{
  "n_layer": 14,
  "d_model": 512,
  "n_head": 4,
  "n_kv_head": 4,
  "head_dim": 128,
  "d_mlp": 1344,
  "vocab_size": 12542,
  "activation": "swiglu",
  "norm": "rmsnorm",
  "norm_place": "pre",
  "norm_eps": 1e-05,
  "positions": "rope",
  "rope_base": 10000.0,
  "rope_fraction": 0.5,
  "qk_norm": true,
  "attn_scale": 0.0981,
  "bias": "qkv",
  "tie_embeddings": false,
  "parallel_block": false,
  "extras": ["capped logits"],
  "init": "trunc",
  "init_std_qkv": 0.0265,
  "init_std_o": 0.0,
  "init_std_up": 0.0265,
  "init_std_down": 0.0,
  "optimizer": "adamw",
  "lr": 0.00124,
  "beta1": 0.9,
  "beta2": 0.99,
  "weight_decay": 0.16,
  "lr_head": 0.00534,
  "warmup_steps": 237,
  "schedule": "cos",
  "final_lr_fraction": 0.0,
  "batch_tokens": 131072,
  "seq_len": 1024,
  "doc_mask": true,
  "train_tokens": 737900000,
  "steps": 5630,
  "dataset": "wikipedia_en"
}
Each number is 50 + 15 x the weight over the matrix's rms, rounded and kept within 0 to 99. Layers, rows and columns count from 0.

# down: layer 10 MLP down (transposed), 1344x512, rms 0.0445, rows 1026-1043, columns 0-127
# gate: layer 10 MLP gate, 1344x512, rms 0.0487, rows 1027-1044, columns 0-127
# up: layer 10 MLP up, 1344x512, rms 0.0492, rows 1027-1044, columns 0-127
down1026:47 66 38 42 32 59 57 28 72 52 49 23 57 70 78 36 61 36 52 64 53 55 42 40 19 51 31 50 56 54 36 66 41 36 39 46 60 75 60 68 62 63 67 43 46 35 30 59 42 51 43 47 37 69 49 47 43 55 63 38 51 69 45 68 72 39 28 45 65 56 51 51 48 49 47 34 59 62 54 53 75 36 40 28 51 63 41 51 56 45 64 22 71 63 65 58 22 52 39 42 71 67 55 27 37 61 47 46 40 46 36 65 39 50 48 58 31 46 68 51 62 64 44 60 53 64 44 49
gate1027:46 65 42 51 32 87 40 60 35 64 53 48 72 54 43 52 50 83 31 19 49 44 41 66 41 51 62 74 17 53 63 50 40 50 49 25 71 58 70 54 44 43 66 31 56 63 57 39 56 11 43 45 47 26 45 63 65 61 38 25 49 33 36 58 17 42 40 60 67 82 59 45 20 29 63 46 37 64 56 49 72 46 27 57 72 34 71 56 57 54 42 41 42 38 68 54 85 55 55 53 73 46 68 41 48 46 23 61 25 50 67 73 36 78 67 29 69 31 60 51 53 47 26 55 38 47 39 59
up1027:50 53 73 57 55 53 59 62 47 30 40 38 42 59 53 91 40 45 37 45 51 49 64 53 43 73 46 87 51 63 64 21 55 56 51 31 50 48 45 61 45 34 58 46 55 59 45 39 67 50 49 61 41 43 56 54 40 51 57 51 57 49 38 46 50 41 41 28 46 52 63 31 26 21 36 24 25 48 71 45 54 34 44 49 44 34 39 59 77 69 40 26 27 64 51 36 65 54 37 37 52 79 62 38 49 33 30 56 56 50 42 57 30 87 43 31 54 30 42 45 49 28 41 65 52 60 56 64
down1027:64 47 62 48 58 32 57 51 42 61 29 43 62 50 59 42 41 34 70 88 57 54 53 68 47 67 51 73 38 51 31 60 39 49 43 71 26 40 40 43 76 35 50 42 31 52 54 44 45 31 41 40 35 45 65 39 49 53 55 88 47 60 75 43 46 54 28 27 25 19 51 30 53 50 73 68 53 56 73 41 37 48 55 44 57 71 46 44 67 52 38 37 50 34 37 42 43 61 52 54 48 36 38 63 35 56 44 59 61 67 45 33 45 13 48 58 15 38 35 56 28 49 43 45 44 35 33 52
gate1028:37 60 26 60 70 42 55 42 37 57 39 54 58 71 50 60 57 19 50 37 67 20 45 38 41 29 58 54 51 48 40 60 54 44 44 26 31 64 38 67 62 56 49 62 22 33 46 49 59 63 50 63 30 54 31 54 49 99 38 78 58 49 62 09 54 61 61 38 34 48 68 35 33 42 58 18 41 50 60 62 44 50 59 64 42 68 40 37 41 36 55 58 69 56 58 20 65 46 39 65 61 57 78 79 62 40 53 52 61 60 51 81 63 48 36 69 60 60 23 62 57 81 38 50 32 67 42 45
up1028:45 61 31 73 33 52 52 58 50 40 48 40 34 60 35 69 58 60 61 29 23 54 41 48 27 23 47 78 61 58 63 37 34 62 30 71 46 27 78 50 47 49 31 36 37 52 68 27 75 31 26 36 44 57 38 56 69 55 59 29 66 08 32 52 56 43 64 52 50 81 64 47 28 44 48 51 61 76 58 52 45 34 20 53 54 72 42 31 56 44 52 61 54 43 41 59 63 28 55 65 71 57 27 30 56 47 83 54 78 36 32 20 35 65 36 42 40 35 60 58 33 34 40 53 39 73 55 47
down1028:62 46 25 21 77 69 39 60 40 38 43 66 43 28 40 28 40 38 46 52 47 22 58 53 62 30 50 54 48 50 50 54 25 31 05 67 38 51 78 35 55 26 33 47 58 45 78 33 44 66 63 42 80 41 61 55 66 47 39 36 67 47 43 22 69 49 34 56 68 44 37 57 89 56 31 40 86 33 36 57 49 60 60 22 49 51 41 34 44 50 60 65 44 39 24 68 24 56 43 60 74 59 50 49 73 42 77 59 65 43 24 58 71 67 51 42 60 54 59 28 73 51 35 70 55 34 59 35
gate1029:40 41 45 26 53 34 47 53 46 34 30 32 72 47 79 58 50 44 39 62 39 36 62 81 28 69 29 27 31 25 36 33 35 36 50 33 44 54 52 27 48 46 69 32 48 46 49 70 61 75 61 70 62 64 60 59 47 48 37 42 44 27 47 50 29 38 47 46 30 64 79 57 46 35 32 57 37 50 41 71 57 56 61 70 53 41 57 71 38 60 53 43 42 54 05 57 80 43 60 53 47 56 64 46 51 48 81 46 45 55 41 33 63 75 56 72 63 48 41 61 53 63 34 23 54 44 62 78
up1029:60 36 46 61 53 43 55 51 66 50 51 24 51 35 67 50 33 38 25 62 57 43 51 45 72 57 45 66 60 46 21 56 48 47 22 61 27 61 55 40 52 31 45 63 64 45 48 61 47 65 60 33 47 39 37 10 56 42 39 56 76 29 31 35 49 38 53 43 62 83 56 46 42 21 39 37 58 59 44 39 54 57 28 40 13 60 29 36 64 10 85 45 35 45 41 36 53 43 70 63 50 56 52 36 59 61 60 48 46 34 75 55 76 58 46 44 62 35 48 55 57 63 34 41 50 54 45 48
down1029:70 55 69 59 33 34 49 36 22 80 44 54 51 43 33 55 49 52 39 46 54 52 47 60 69 39 59 44 49 48 28 39 48 15 47 45 63 42 26 31 51 54 56 67 30 67 30 32 57 54 48 54 53 58 25 55 43 80 47 77 39 85 45 66 64 59 57 77 35 46 42 45 36 48 56 56 70 51 66 34 42 51 57 61 39 78 62 56 33 72 29 45 54 50 68 33 58 51 40 69 47 43 50 65 47 50 47 66 22 47 42 49 34 37 60 61 60 57 48 50 33 64 22 93 35 43 36 39
gate1030:50 54 56 33 59 88 82 08 65 85 43 49 57 57 47 52 36 50 12 34 63 76 42 19 54 58 55 61 58 44 53 44 16 55 68 36 41 67 56 28 49 46 48 63 37 61 53 66 50 41 60 60 49 69 61 43 45 52 36 26 38 65 29 53 25 47 47 69 51 55 73 70 32 55 62 13 55 53 52 65 36 44 42 54 37 66 48 46 60 34 41 68 45 52 59 42 63 51 42 61 65 54 60 57 46 36 38 58 24 49 61 61 49 62 42 75 62 48 59 43 48 40 78 67 40 35 58 37
up1030:17 41 51 43 39 53 43 51 80 60 32 32 38 35 50 55 64 43 27 49 29 52 37 40 67 68 63 47 32 48 37 47 32 27 46 66 31 48 29 56 59 24 60 63 39 36 43 72 56 72 70 55 54 43 54 50 69 75 62 41 27 28 47 57 61 48 52 69 25 76 46 47 49 33 36 52 27 42 60 39 29 51 44 46 68 34 33 50 56 29 55 34 73 67 49 62 43 61 41 52 41 45 20 40 51 37 71 46 55 67 46 53 52 52 55 37 49 51 23 24 48 33 56 54 21 50 59 28
down1030:53 46 53 55 47 42 70 49 50 67 53 81 45 61 71 57 67 53 45 25 73 35 30 52 53 60 63 55 61 26 35 37 43 56 24 47 41 80 40 40 26 53 54 31 39 63 56 60 21 48 53 66 26 38 23 33 20 55 41 60 47 64 41 41 53 50 49 29 48 49 63 69 51 46 51 53 57 41 49 39 71 54 44 45 55 44 63 31 25 17 52 36 60 48 48 59 56 51 59 65 56 26 70 36 39 54 56 52 61 48 33 54 40 48 82 79 40 52 73 60 74 60 71 38 61 57 38 65
gate1031:55 42 48 36 51 53 61 36 46 45 41 10 54 57 53 58 05 57 77 54 22 33 67 51 31 62 56 47 35 59 48 71 32 60 19 63 52 87 47 45 64 72 53 61 31 58 36 62 57 42 29 56 51 64 54 49 46 53 36 54 24 58 41 60 41 57 47 54 41 54 42 46 47 49 59 46 48 67 52 81 41 63 71 58 39 53 55 58 49 44 59 32 54 71 46 43 63 47 62 51 34 65 49 22 57 39 52 49 38 54 74 53 39 56 36 40 44 43 58 54 36 54 61 67 43 46 60 50
up1031:61 63 50 47 52 52 16 42 39 48 70 39 79 51 51 47 68 28 58 20 45 61 51 45 51 50 66 40 67 55 41 46 38 66 53 51 19 69 42 69 56 46 43 28 55 48 68 56 50 59 32 37 62 40 68 41 40 29 34 21 66 64 46 45 38 41 73 43 40 55 74 30 77 50 28 42 31 38 44 36 22 31 44 39 39 63 49 42 52 59 60 87 52 51 25 46 46 87 32 54 46 41 59 40 52 54 28 56 38 51 54 59 63 26 33 50 21 46 48 37 40 43 53 71 60 32 45 45
down1031:53 48 49 27 64 52 51 60 66 40 45 45 68 58 47 45 66 42 43 45 59 45 75 61 35 45 51 56 81 67 54 63 51 64 46 38 61 78 70 53 69 39 58 65 59 34 61 67 75 45 30 58 68 70 43 34 20 52 47 14 42 50 53 44 57 64 63 30 29 62 44 39 45 59 44 54 26 25 48 25 49 70 53 47 62 35 68 33 38 23 28 40 44 38 57 53 46 45 64 63 65 57 22 53 65 17 31 53 50 63 58 50 58 82 48 54 68 62 59 64 43 48 43 62 49 36 66 39
gate1032:44 28 36 59 13 40 35 46 38 52 45 43 41 77 30 30 41 49 52 59 59 51 56 51 31 14 49 46 68 50 66 53 64 51 43 57 36 53 57 13 17 44 60 38 55 33 17 70 54 67 57 66 27 65 52 49 44 52 54 51 49 55 36 47 49 59 29 65 19 55 55 53 56 41 68 41 61 61 36 24 63 66 54 44 58 31 27 52 54 26 53 54 49 54 61 72 58 61 75 40 35 41 64 41 54 45 53 69 29 41 24 34 59 42 52 73 57 60 52 46 65 33 59 42 60 41 44 55
up1032:28 47 50 48 48 55 40 38 54 27 51 58 52 27 50 60 50 46 27 32 59 52 47 49 44 54 62 44 79 52 51 40 60 46 20 81 56 58 64 41 57 27 60 51 71 21 62 42 46 47 28 48 36 53 25 43 60 46 49 43 53 68 65 41 51 42 81 55 67 61 47 38 65 31 25 66 27 58 23 45 57 61 78 51 63 39 37 27 61 49 53 62 57 51 54 50 74 54 59 60 50 78 60 65 49 58 41 39 48 54 38 78 35 68 50 54 57 62 38 45 61 51 47 46 54 41 62 10
down1032:57 43 78 67 55 62 65 60 60 48 52 46 41 20 72 74 50 11 58 58 31 43 70 86 51 25 55 43 48 49 45 81 79 59 64 40 42 43 38 73 26 68 47 62 59 48 33 39 63 88 77 51 60 48 60 53 46 73 50 68 46 48 44 71 93 47 76 53 76 41 38 51 61 71 60 58 54 60 57 49 48 50 66 56 33 65 48 56 64 30 54 49 42 55 49 54 23 46 39 50 69 49 43 54 28 15 73 47 39 72 31 58 51 39 61 53 62 36 42 49 50 62 47 38 46 73 63 45
gate1033:68 30 54 53 36 51 49 50 17 31 63 67 43 43 33 57 68 71 68 64 48 53 55 57 77 84 57 41 53 60 57 58 34 43 67 38 55 48 78 38 34 29 32 49 53 35 48 46 28 59 67 65 54 65 18 37 42 64 29 28 66 61 47 55 53 50 52 56 41 62 56 65 42 55 35 32 32 48 47 53 32 45 66 55 34 63 54 52 34 48 54 44 65 89 64 55 54 59 62 48 61 77 63 21 32 78 48 47 48 63 51 36 23 82 88 52 52 55 40 72 61 49 28 56 52 34 48 74
up1033:56 68 57 63 44 45 34 32 47 63 56 89 53 51 72 52 53 69 53 46 50 87 50 49 37 57 24 68 71 48 29 50 48 37 52 53 38 53 68 63 27 44 41 46 58 24 57 37 63 49 52 62 63 50 85 40 50 37 57 45 41 50 38 46 70 47 57 38 48 88 70 55 46 57 57 61 39 38 47 45 64 69 43 63 37 41 48 57 46 65 37 67 66 27 47 43 69 36 49 29 36 86 71 32 29 51 50 62 57 47 25 66 46 70 58 33 57 36 72 37 58 57 22 47 46 47 59 60
down1033:68 68 49 20 59 54 73 58 69 41 37 40 42 70 49 40 47 61 52 53 78 60 61 51 58 13 55 25 38 64 58 33 27 42 47 43 46 58 29 50 67 80 34 53 56 44 42 42 47 48 22 45 52 55 49 32 41 28 65 45 57 49 53 45 51 66 49 49 84 54 49 65 40 81 51 87 54 53 61 36 51 39 76 37 52 15 65 62 53 27 30 53 37 36 72 37 44 59 43 68 16 31 43 30 77 48 23 71 41 55 45 68 69 41 36 36 54 54 59 27 63 50 60 38 46 38 41 54
gate1034:68 63 53 51 34 61 78 23 67 41 60 37 25 51 38 61 52 64 72 17 44 53 54 57 45 19 36 37 41 38 65 46 43 41 64 51 20 53 37 11 62 34 68 35 48 33 46 35 67 55 54 46 60 35 59 41 38 64 40 47 47 56 50 58 47 54 51 40 38 58 63 41 62 40 46 29 47 59 54 52 49 61 65 38 69 50 59 36 66 54 40 23 64 29 43 54 72 59 49 31 57 50 45 37 52 64 32 42 73 66 82 46 27 86 73 50 50 31 42 54 45 31 50 21 63 49 49 48
up1034:54 42 74 37 69 20 60 61 59 38 47 55 69 35 69 75 34 27 68 42 11 63 78 62 37 69 47 36 67 52 47 39 31 47 46 54 55 81 20 52 40 54 33 47 48 45 49 41 62 60 46 42 34 48 65 69 42 32 45 41 32 56 42 44 55 48 40 49 57 59 53 74 37 48 61 47 50 29 41 73 55 33 53 52 45 65 83 35 48 60 67 26 42 38 57 25 45 72 37 50 67 64 49 45 34 37 30 40 32 41 69 34 39 76 47 48 72 62 41 61 71 56 51 47 57 32 44 75
down1034:75 34 47 67 56 54 38 47 46 36 53 62 74 36 61 47 36 57 49 71 60 82 44 29 46 56 37 68 56 52 47 54 46 53 46 86 70 42 64 55 38 76 33 51 56 49 63 51 60 52 46 38 17 88 47 70 35 34 62 63 63 71 51 30 67 57 40 36 23 35 61 68 50 37 55 60 34 50 59 43 43 41 58 42 56 24 55 24 69 58 79 25 56 60 49 55 38 56 37 57 48 33 34 45 35 56 57 26 88 62 48 38 54 71 48 56 62 46 55 48 38 71 99 77 81 60 33 52
gate1035:42 52 27 59 48 32 69 40 43 46 58 48 25 77 45 57 34 46 44 43 32 54 65 67 44 42 46 37 77 45 66 54 32 47 71 35 26 66 72 17 72 79 38 57 95 65 42 58 56 57 38 56 54 48 50 54 69 58 45 33 41 36 43 38 55 32 43 36 79 60 53 74 27 49 44 30 48 25 75 56 56 41 25 58 69 40 40 71 59 41 48 56 58 71 60 66 35 54 27 66 59 41 67 49 42 60 64 62 63 41 49 62 52 72 60 71 65 63 69 66 53 57 80 28 39 24 44 46
up1035:52 37 47 62 53 52 66 56 71 51 71 61 34 22 56 69 69 57 51 41 34 30 49 57 53 64 60 63 43 40 40 38 36 38 56 58 70 75 36 52 73 51 58 65 38 48 66 49 53 63 64 49 53 49 47 63 39 58 51 65 56 37 58 63 44 62 56 41 34 50 69 29 28 59 44 60 63 45 56 53 67 48 43 50 31 53 49 57 63 60 46 53 56 49 76 30 69 26 46 86 77 48 76 51 41 46 51 42 60 65 84 57 71 36 40 61 65 50 67 44 42 63 55 16 43 28 67 40
down1035:60 58 54 67 82 38 63 67 70 70 36 39 66 59 49 60 32 43 67 57 52 60 79 48 44 84 53 71 47 49 64 73 89 61 60 52 78 45 57 65 47 36 43 42 38 49 51 57 29 58 65 59 42 74 48 61 53 64 75 40 46 87 67 58 38 51 40 57 73 64 43 28 36 53 64 65 56 57 31 50 25 30 66 66 73 23 52 57 73 75 34 47 46 30 54 42 56 52 73 44 54 32 46 42 47 50 72 63 31 38 51 35 24 46 31 65 62 63 82 28 47 62 69 55 42 37 51 48
gate1036:23 38 66 56 38 33 42 52 69 55 46 48 53 77 59 14 47 71 46 43 77 67 24 70 42 57 75 72 53 25 60 60 39 56 46 67 48 63 61 30 53 60 55 29 44 50 48 58 48 74 60 49 52 58 48 42 35 38 50 64 51 61 51 60 46 42 73 39 75 48 44 59 54 38 49 41 56 62 52 34 63 16 49 46 67 39 52 39 61 58 49 36 60 59 63 51 88 45 56 56 47 56 77 36 42 48 45 43 46 34 37 61 35 47 51 58 42 34 38 50 42 58 70 33 53 47 70 33
up1036:33 53 50 58 26 57 35 52 35 59 42 40 48 41 79 83 57 59 25 63 43 62 46 65 54 73 54 45 43 83 59 24 26 56 53 41 90 49 35 45 49 43 77 52 48 62 67 42 50 55 24 47 29 38 45 50 56 51 64 50 49 38 85 51 53 34 53 48 63 63 43 60 57 62 60 31 37 44 58 25 45 48 65 72 45 57 14 56 34 66 57 53 71 49 64 45 45 50 79 39 55 42 47 65 52 50 53 68 60 59 42 86 67 61 61 58 42 66 38 36 44 28 69 50 72 55 76 42
down1036:29 62 47 44 29 47 56 45 53 71 51 43 50 37 47 51 62 71 53 34 31 47 72 53 46 32 60 61 78 71 41 43 27 58 06 53 57 38 26 78 44 53 44 33 41 64 47 42 58 49 73 55 71 42 50 29 51 43 51 60 39 34 75 37 34 52 51 48 46 47 49 42 52 51 38 41 26 65 31 51 57 50 44 21 51 39 35 40 52 48 55 45 50 60 36 43 73 39 21 34 71 63 36 35 68 42 44 36 48 63 73 68 36 44 33 69 22 58 62 67 66 51 67 51 48 51 71 52
gate1037:42 41 45 66 40 61 55 82 11 38 53 60 36 51 46 51 44 24 55 54 53 36 26 70 20 64 30 56 35 35 40 83 35 40 43 30 80 48 64 70 41 45 53 36 66 40 42 75 45 55 42 72 43 62 57 44 81 65 39 42 51 25 45 50 46 74 57 72 24 45 72 37 53 54 71 38 41 52 55 50 60 08 55 51 83 40 57 61 32 25 58 57 54 52 58 66 45 45 55 24 72 56 31 73 27 56 56 47 41 42 42 45 58 31 54 27 45 46 15 50 38 65 39 38 35 39 76 40
up1037:69 47 32 60 53 47 52 64 31 44 51 40 53 50 60 52 49 30 67 39 47 59 23 45 30 36 57 48 44 27 38 49 93 60 43 30 47 30 63 65 54 58 49 48 28 44 49 43 51 65 48 39 46 88 40 48 36 64 36 40 44 54 67 56 57 42 67 88 56 67 56 24 76 83 80 32 29 50 77 51 35 54 38 31 63 50 25 47 30 47 41 07 37 59 34 66 61 45 51 57 34 31 44 46 39 64 39 62 48 52 47 33 74 49 37 26 27 50 85 75 37 75 50 49 65 51 60 52
down1037:42 51 47 91 57 29 65 50 46 65 40 56 44 44 44 60 56 34 71 28 81 78 63 23 64 32 32 61 81 37 63 34 76 44 46 47 39 72 46 53 41 36 55 42 53 65 27 50 57 56 49 66 49 65 56 47 59 56 40 58 54 60 44 24 49 48 72 82 43 57 53 29 58 73 37 23 58 79 76 67 56 50 57 67 53 62 85 46 70 57 54 50 34 64 47 59 52 69 57 62 55 39 43 55 55 37 35 55 56 35 45 29 61 46 27 56 20 46 61 69 62 66 53 51 65 61 43 86
gate1038:09 85 55 46 37 32 45 56 60 42 42 39 30 70 12 41 11 83 43 50 43 44 44 40 55 36 44 62 53 61 49 39 70 26 59 36 60 72 35 61 36 45 38 52 59 00 76 33 57 71 55 54 57 36 49 46 18 41 54 28 37 30 53 31 70 63 69 67 45 49 18 58 41 59 54 47 31 46 60 48 47 33 66 48 38 37 68 51 66 39 50 81 36 72 69 53 62 37 67 55 65 33 85 80 35 29 43 59 79 16 55 64 35 38 63 25 68 32 54 50 50 71 69 71 24 51 90 34
up1038:63 35 44 67 33 51 31 64 40 49 64 66 51 46 34 11 61 66 24 74 44 38 45 37 57 66 40 60 58 44 36 74 37 54 24 49 49 76 67 35 57 61 60 78 62 70 68 56 32 40 34 38 59 72 53 72 41 61 73 68 56 58 29 73 40 18 35 36 46 41 83 33 50 55 59 57 66 63 50 52 47 64 46 72 51 48 30 30 27 49 56 55 42 57 48 35 52 72 78 35 80 46 50 48 57 48 57 60 40 61 37 20 61 45 46 69 33 61 78 28 69 59 56 44 66 66 48 41
down1038:50 46 60 51 51 32 53 53 36 34 26 34 29 48 35 64 70 70 29 36 42 29 52 59 25 60 47 71 67 60 83 32 71 71 69 38 45 52 66 39 78 46 23 49 66 57 32 64 36 13 47 40 30 40 31 53 23 37 53 57 47 60 49 51 62 61 49 38 45 69 62 23 32 39 58 36 38 62 57 63 92 57 49 56 65 36 68 53 68 48 43 57 62 12 47 76 60 44 49 26 57 39 50 67 30 38 58 63 46 51 28 64 45 82 54 26 61 59 47 45 66 58 54 80 22 58 79 55
gate1039:52 40 19 47 23 39 61 63 72 25 60 69 32 47 53 63 27 93 32 66 68 44 61 33 68 52 68 07 50 64 63 74 38 45 62 35 43 54 25 21 30 51 61 00 46 20 65 25 43 64 71 36 45 58 56 37 64 58 38 61 41 17 22 30 25 27 67 59 48 52 64 77 56 50 41 65 30 73 57 65 34 64 64 83 65 56 57 83 30 63 59 43 39 49 55 73 46 49 32 46 44 64 68 31 74 52 54 52 57 36 77 52 43 76 19 22 52 35 51 43 12 56 75 56 57 55 11 64
up1039:43 86 25 42 60 76 84 72 18 49 67 45 14 25 58 49 43 65 62 46 40 91 47 80 26 22 52 54 57 21 45 48 53 49 69 10 62 56 54 44 45 46 79 70 06 53 40 41 73 49 77 48 40 66 64 34 44 67 54 60 65 65 37 60 77 46 48 52 36 44 56 43 48 55 61 11 75 42 62 41 57 31 31 47 34 53 40 51 59 36 34 37 52 44 47 36 60 32 83 41 46 55 44 24 86 51 39 38 48 50 68 69 68 57 57 52 82 61 55 55 76 81 38 31 06 66 71 46
down1039:58 49 34 58 60 45 40 28 41 50 59 17 69 38 55 38 35 53 65 74 38 79 60 55 21 46 48 42 39 73 85 23 48 51 29 25 42 51 81 62 38 75 44 29 24 59 42 57 57 50 46 34 40 61 55 40 62 49 54 57 50 74 36 66 44 44 67 44 38 13 20 55 47 54 53 45 65 59 53 54 46 66 61 44 41 28 29 74 75 28 54 51 93 58 35 53 40 56 60 35 34 41 51 67 49 37 78 46 64 48 40 35 37 58 42 64 75 56 30 25 42 52 76 41 44 65 44 58
gate1040:59 76 28 69 45 54 46 39 71 55 71 63 68 29 30 54 43 55 39 38 60 51 71 52 61 62 51 62 27 53 53 54 79 41 52 45 39 39 48 20 60 50 70 29 38 37 47 61 35 28 41 51 39 78 38 76 85 29 38 47 16 45 47 52 35 38 48 50 19 34 65 63 57 63 31 70 55 59 61 56 74 51 44 35 38 44 64 56 39 35 53 67 58 57 72 66 49 54 59 63 46 36 41 41 47 66 56 53 61 53 41 60 53 64 59 52 60 40 55 38 46 47 62 28 24 51 47 30
up1040:25 50 44 43 52 62 66 52 72 47 44 37 40 45 38 44 73 43 35 26 37 53 67 41 42 63 50 51 56 48 58 55 36 44 44 72 54 51 72 65 39 21 39 52 64 59 46 69 57 63 42 76 53 59 58 30 45 73 66 57 48 22 56 41 50 58 55 50 62 63 52 64 00 42 37 50 47 27 30 21 22 64 51 77 55 46 72 39 39 35 36 31 53 43 31 58 31 53 62 15 47 74 57 31 34 37 58 66 24 95 21 35 44 48 54 45 25 65 54 65 36 60 32 30 50 30 34 54
down1040:25 28 55 48 42 45 48 35 49 38 33 30 51 35 64 65 21 76 52 78 42 32 15 41 56 40 70 40 79 66 65 19 51 54 35 46 48 52 28 51 39 44 48 56 58 41 56 66 54 57 61 46 34 42 52 36 33 46 62 75 63 47 59 17 65 37 72 49 63 31 43 35 55 31 68 88 54 57 50 65 60 43 43 71 77 56 11 58 71 41 38 20 64 53 38 57 48 42 09 48 76 26 65 67 75 44 29 53 39 46 58 58 45 38 55 52 49 46 29 50 46 69 66 66 32 47 34 58
gate1041:32 49 75 29 50 60 67 48 56 40 51 42 40 59 45 36 70 41 41 48 59 28 75 32 42 44 61 14 39 34 44 48 76 47 59 64 64 85 65 44 51 43 61 42 41 30 46 42 22 63 55 82 35 36 39 53 33 55 62 53 46 58 37 54 52 66 46 78 41 58 39 47 62 49 30 38 47 44 66 61 49 51 09 58 55 50 65 64 59 61 62 26 34 51 63 48 69 79 59 55 37 70 81 50 44 30 58 39 34 69 81 43 29 28 31 19 31 33 63 60 66 43 34 65 41 56 15 35
up1041:41 32 50 41 81 55 24 47 36 77 58 30 68 40 41 47 41 40 60 50 55 57 24 32 59 51 63 38 61 58 41 39 83 25 67 56 43 29 44 45 44 37 81 56 51 59 36 70 58 56 69 23 40 50 43 54 76 70 56 45 64 50 57 53 55 56 27 32 40 55 52 68 72 54 58 39 64 53 61 67 54 54 39 46 49 52 45 55 58 62 47 45 44 23 59 70 64 11 39 57 47 59 57 57 32 43 56 66 39 47 45 44 68 65 49 43 65 28 29 66 64 64 53 39 32 35 21 43
down1041:42 46 07 58 50 31 62 38 62 57 66 38 36 49 38 24 60 37 80 60 54 45 64 48 63 56 46 68 59 40 58 55 31 61 34 45 51 35 66 29 61 66 57 25 59 60 57 53 46 43 39 31 61 43 48 56 46 19 16 66 56 36 47 51 75 49 49 46 40 43 33 43 47 68 72 57 55 39 68 74 49 32 61 54 32 40 55 39 73 54 32 52 39 34 47 56 60 24 61 64 36 30 31 29 34 76 47 38 41 43 49 62 83 53 37 56 50 73 68 80 42 50 36 45 37 81 67 49
gate1042:45 31 37 51 70 56 33 21 25 54 41 40 54 55 29 73 41 45 53 48 55 68 41 66 68 45 48 65 61 48 47 46 55 29 49 41 36 46 53 52 63 40 51 44 77 91 44 14 40 52 44 43 54 36 32 37 22 39 28 40 58 71 35 46 45 37 63 65 42 73 63 34 59 58 51 33 39 61 33 34 28 71 47 45 30 27 39 53 20 34 46 55 32 56 63 31 46 41 67 30 48 59 24 37 57 45 54 39 28 57 52 70 47 82 43 44 30 37 40 58 45 19 45 44 38 42 67 54
up1042:77 37 67 56 49 49 63 74 53 33 41 45 60 35 55 51 50 63 51 41 54 26 17 36 42 74 55 57 60 61 26 53 60 70 55 38 99 43 44 49 53 46 41 47 43 64 61 62 40 61 31 67 56 20 63 44 75 64 58 53 41 44 51 32 45 58 66 79 60 64 37 37 64 36 71 68 30 35 29 76 50 85 73 51 28 49 54 43 42 56 58 73 26 73 46 80 58 03 29 47 61 59 36 59 35 37 59 50 70 39 67 46 59 43 52 44 47 39 65 45 23 59 62 54 39 45 45 77
down1042:38 41 33 62 54 65 80 53 96 64 60 53 40 71 58 55 44 47 47 48 47 48 57 37 66 32 42 50 50 53 25 66 61 55 67 27 15 37 49 39 60 39 34 84 74 45 49 34 42 80 47 65 61 42 61 58 50 36 68 46 47 32 46 77 59 30 20 43 49 75 50 66 63 42 58 65 51 69 53 50 43 61 56 69 16 47 63 45 52 42 36 16 69 37 34 43 36 29 45 39 61 59 61 46 50 58 32 47 48 66 31 46 60 59 62 63 25 40 61 58 76 49 62 46 47 45 51 64
gate1043:36 73 37 67 05 50 56 50 66 48 82 61 68 41 45 25 31 51 21 47 46 68 71 33 65 39 52 22 33 60 37 51 65 51 54 61 73 46 61 45 52 39 37 54 64 23 53 37 33 17 59 52 44 47 38 64 56 31 43 34 30 49 44 21 66 60 70 67 77 55 69 66 26 52 63 15 17 51 33 62 43 33 32 31 62 54 73 67 56 23 53 41 51 51 55 46 65 41 82 69 59 58 46 51 63 46 71 39 43 70 50 41 72 75 54 29 44 47 26 61 24 44 75 37 23 63 68 54
up1043:64 36 63 49 51 51 53 58 62 58 37 41 56 46 61 54 46 80 32 30 29 83 63 58 40 56 41 30 57 36 71 48 33 37 78 36 58 31 31 40 57 46 20 47 49 42 62 32 60 82 54 58 38 44 45 75 41 82 35 44 56 51 50 62 59 40 45 44 47 62 79 74 85 51 50 59 65 49 78 35 28 87 84 69 52 50 51 52 48 69 53 74 42 48 53 63 47 48 14 43 52 45 47 54 52 49 45 87 34 67 54 39 38 62 67 44 59 34 43 19 29 52 35 51 52 40 68 20
down1043:42 37 82 50 79 73 36 63 58 38 62 74 42 46 65 40 46 33 71 59 45 57 72 76 54 47 51 45 52 76 54 46 42 36 40 55 35 54 40 48 76 47 53 43 43 43 60 73 46 41 48 37 58 35 42 32 62 38 52 45 38 65 52 55 63 25 42 43 43 34 55 26 52 55 53 68 64 36 46 55 48 47 57 42 25 48 40 73 68 25 45 46 44 68 63 38 54 43 52 46 32 64 68 43 53 47 64 20 46 38 64 30 35 36 51 70 57 31 25 52 40 57 74 52 52 46 52 83
gate1044:55 54 63 52 32 54 68 36 62 39 54 28 72 40 73 47 67 59 54 42 50 39 50 27 65 41 49 48 53 50 48 47 75 64 79 68 53 48 30 47 27 53 42 42 51 34 42 54 49 50 61 62 48 36 25 27 54 56 60 53 43 30 49 71 69 66 36 38 54 48 36 68 54 19 36 74 78 45 39 69 63 46 40 48 79 64 54 38 67 61 33 68 48 67 35 62 57 75 64 37 83 73 43 73 65 51 63 78 28 41 72 47 54 41 72 39 22 36 38 60 40 46 69 65 41 55 41 35
up1044:59 77 26 27 40 60 32 43 71 44 71 54 30 57 54 59 47 45 34 57 44 65 37 35 40 68 45 70 61 37 49 47 77 38 42 41 56 54 52 84 53 42 21 66 88 52 77 63 51 45 62 51 46 59 49 40 35 38 53 35 44 61 63 49 61 44 40 42 55 51 51 75 52 64 49 52 46 40 51 49 54 73 56 64 89 32 51 33 60 40 48 49 47 50 33 76 44 42 54 40 47 44 43 59 69 79 46 49 43 43 28 56 59 34 44 37 38 51 52 54 64 36 38 86 51 35 52 46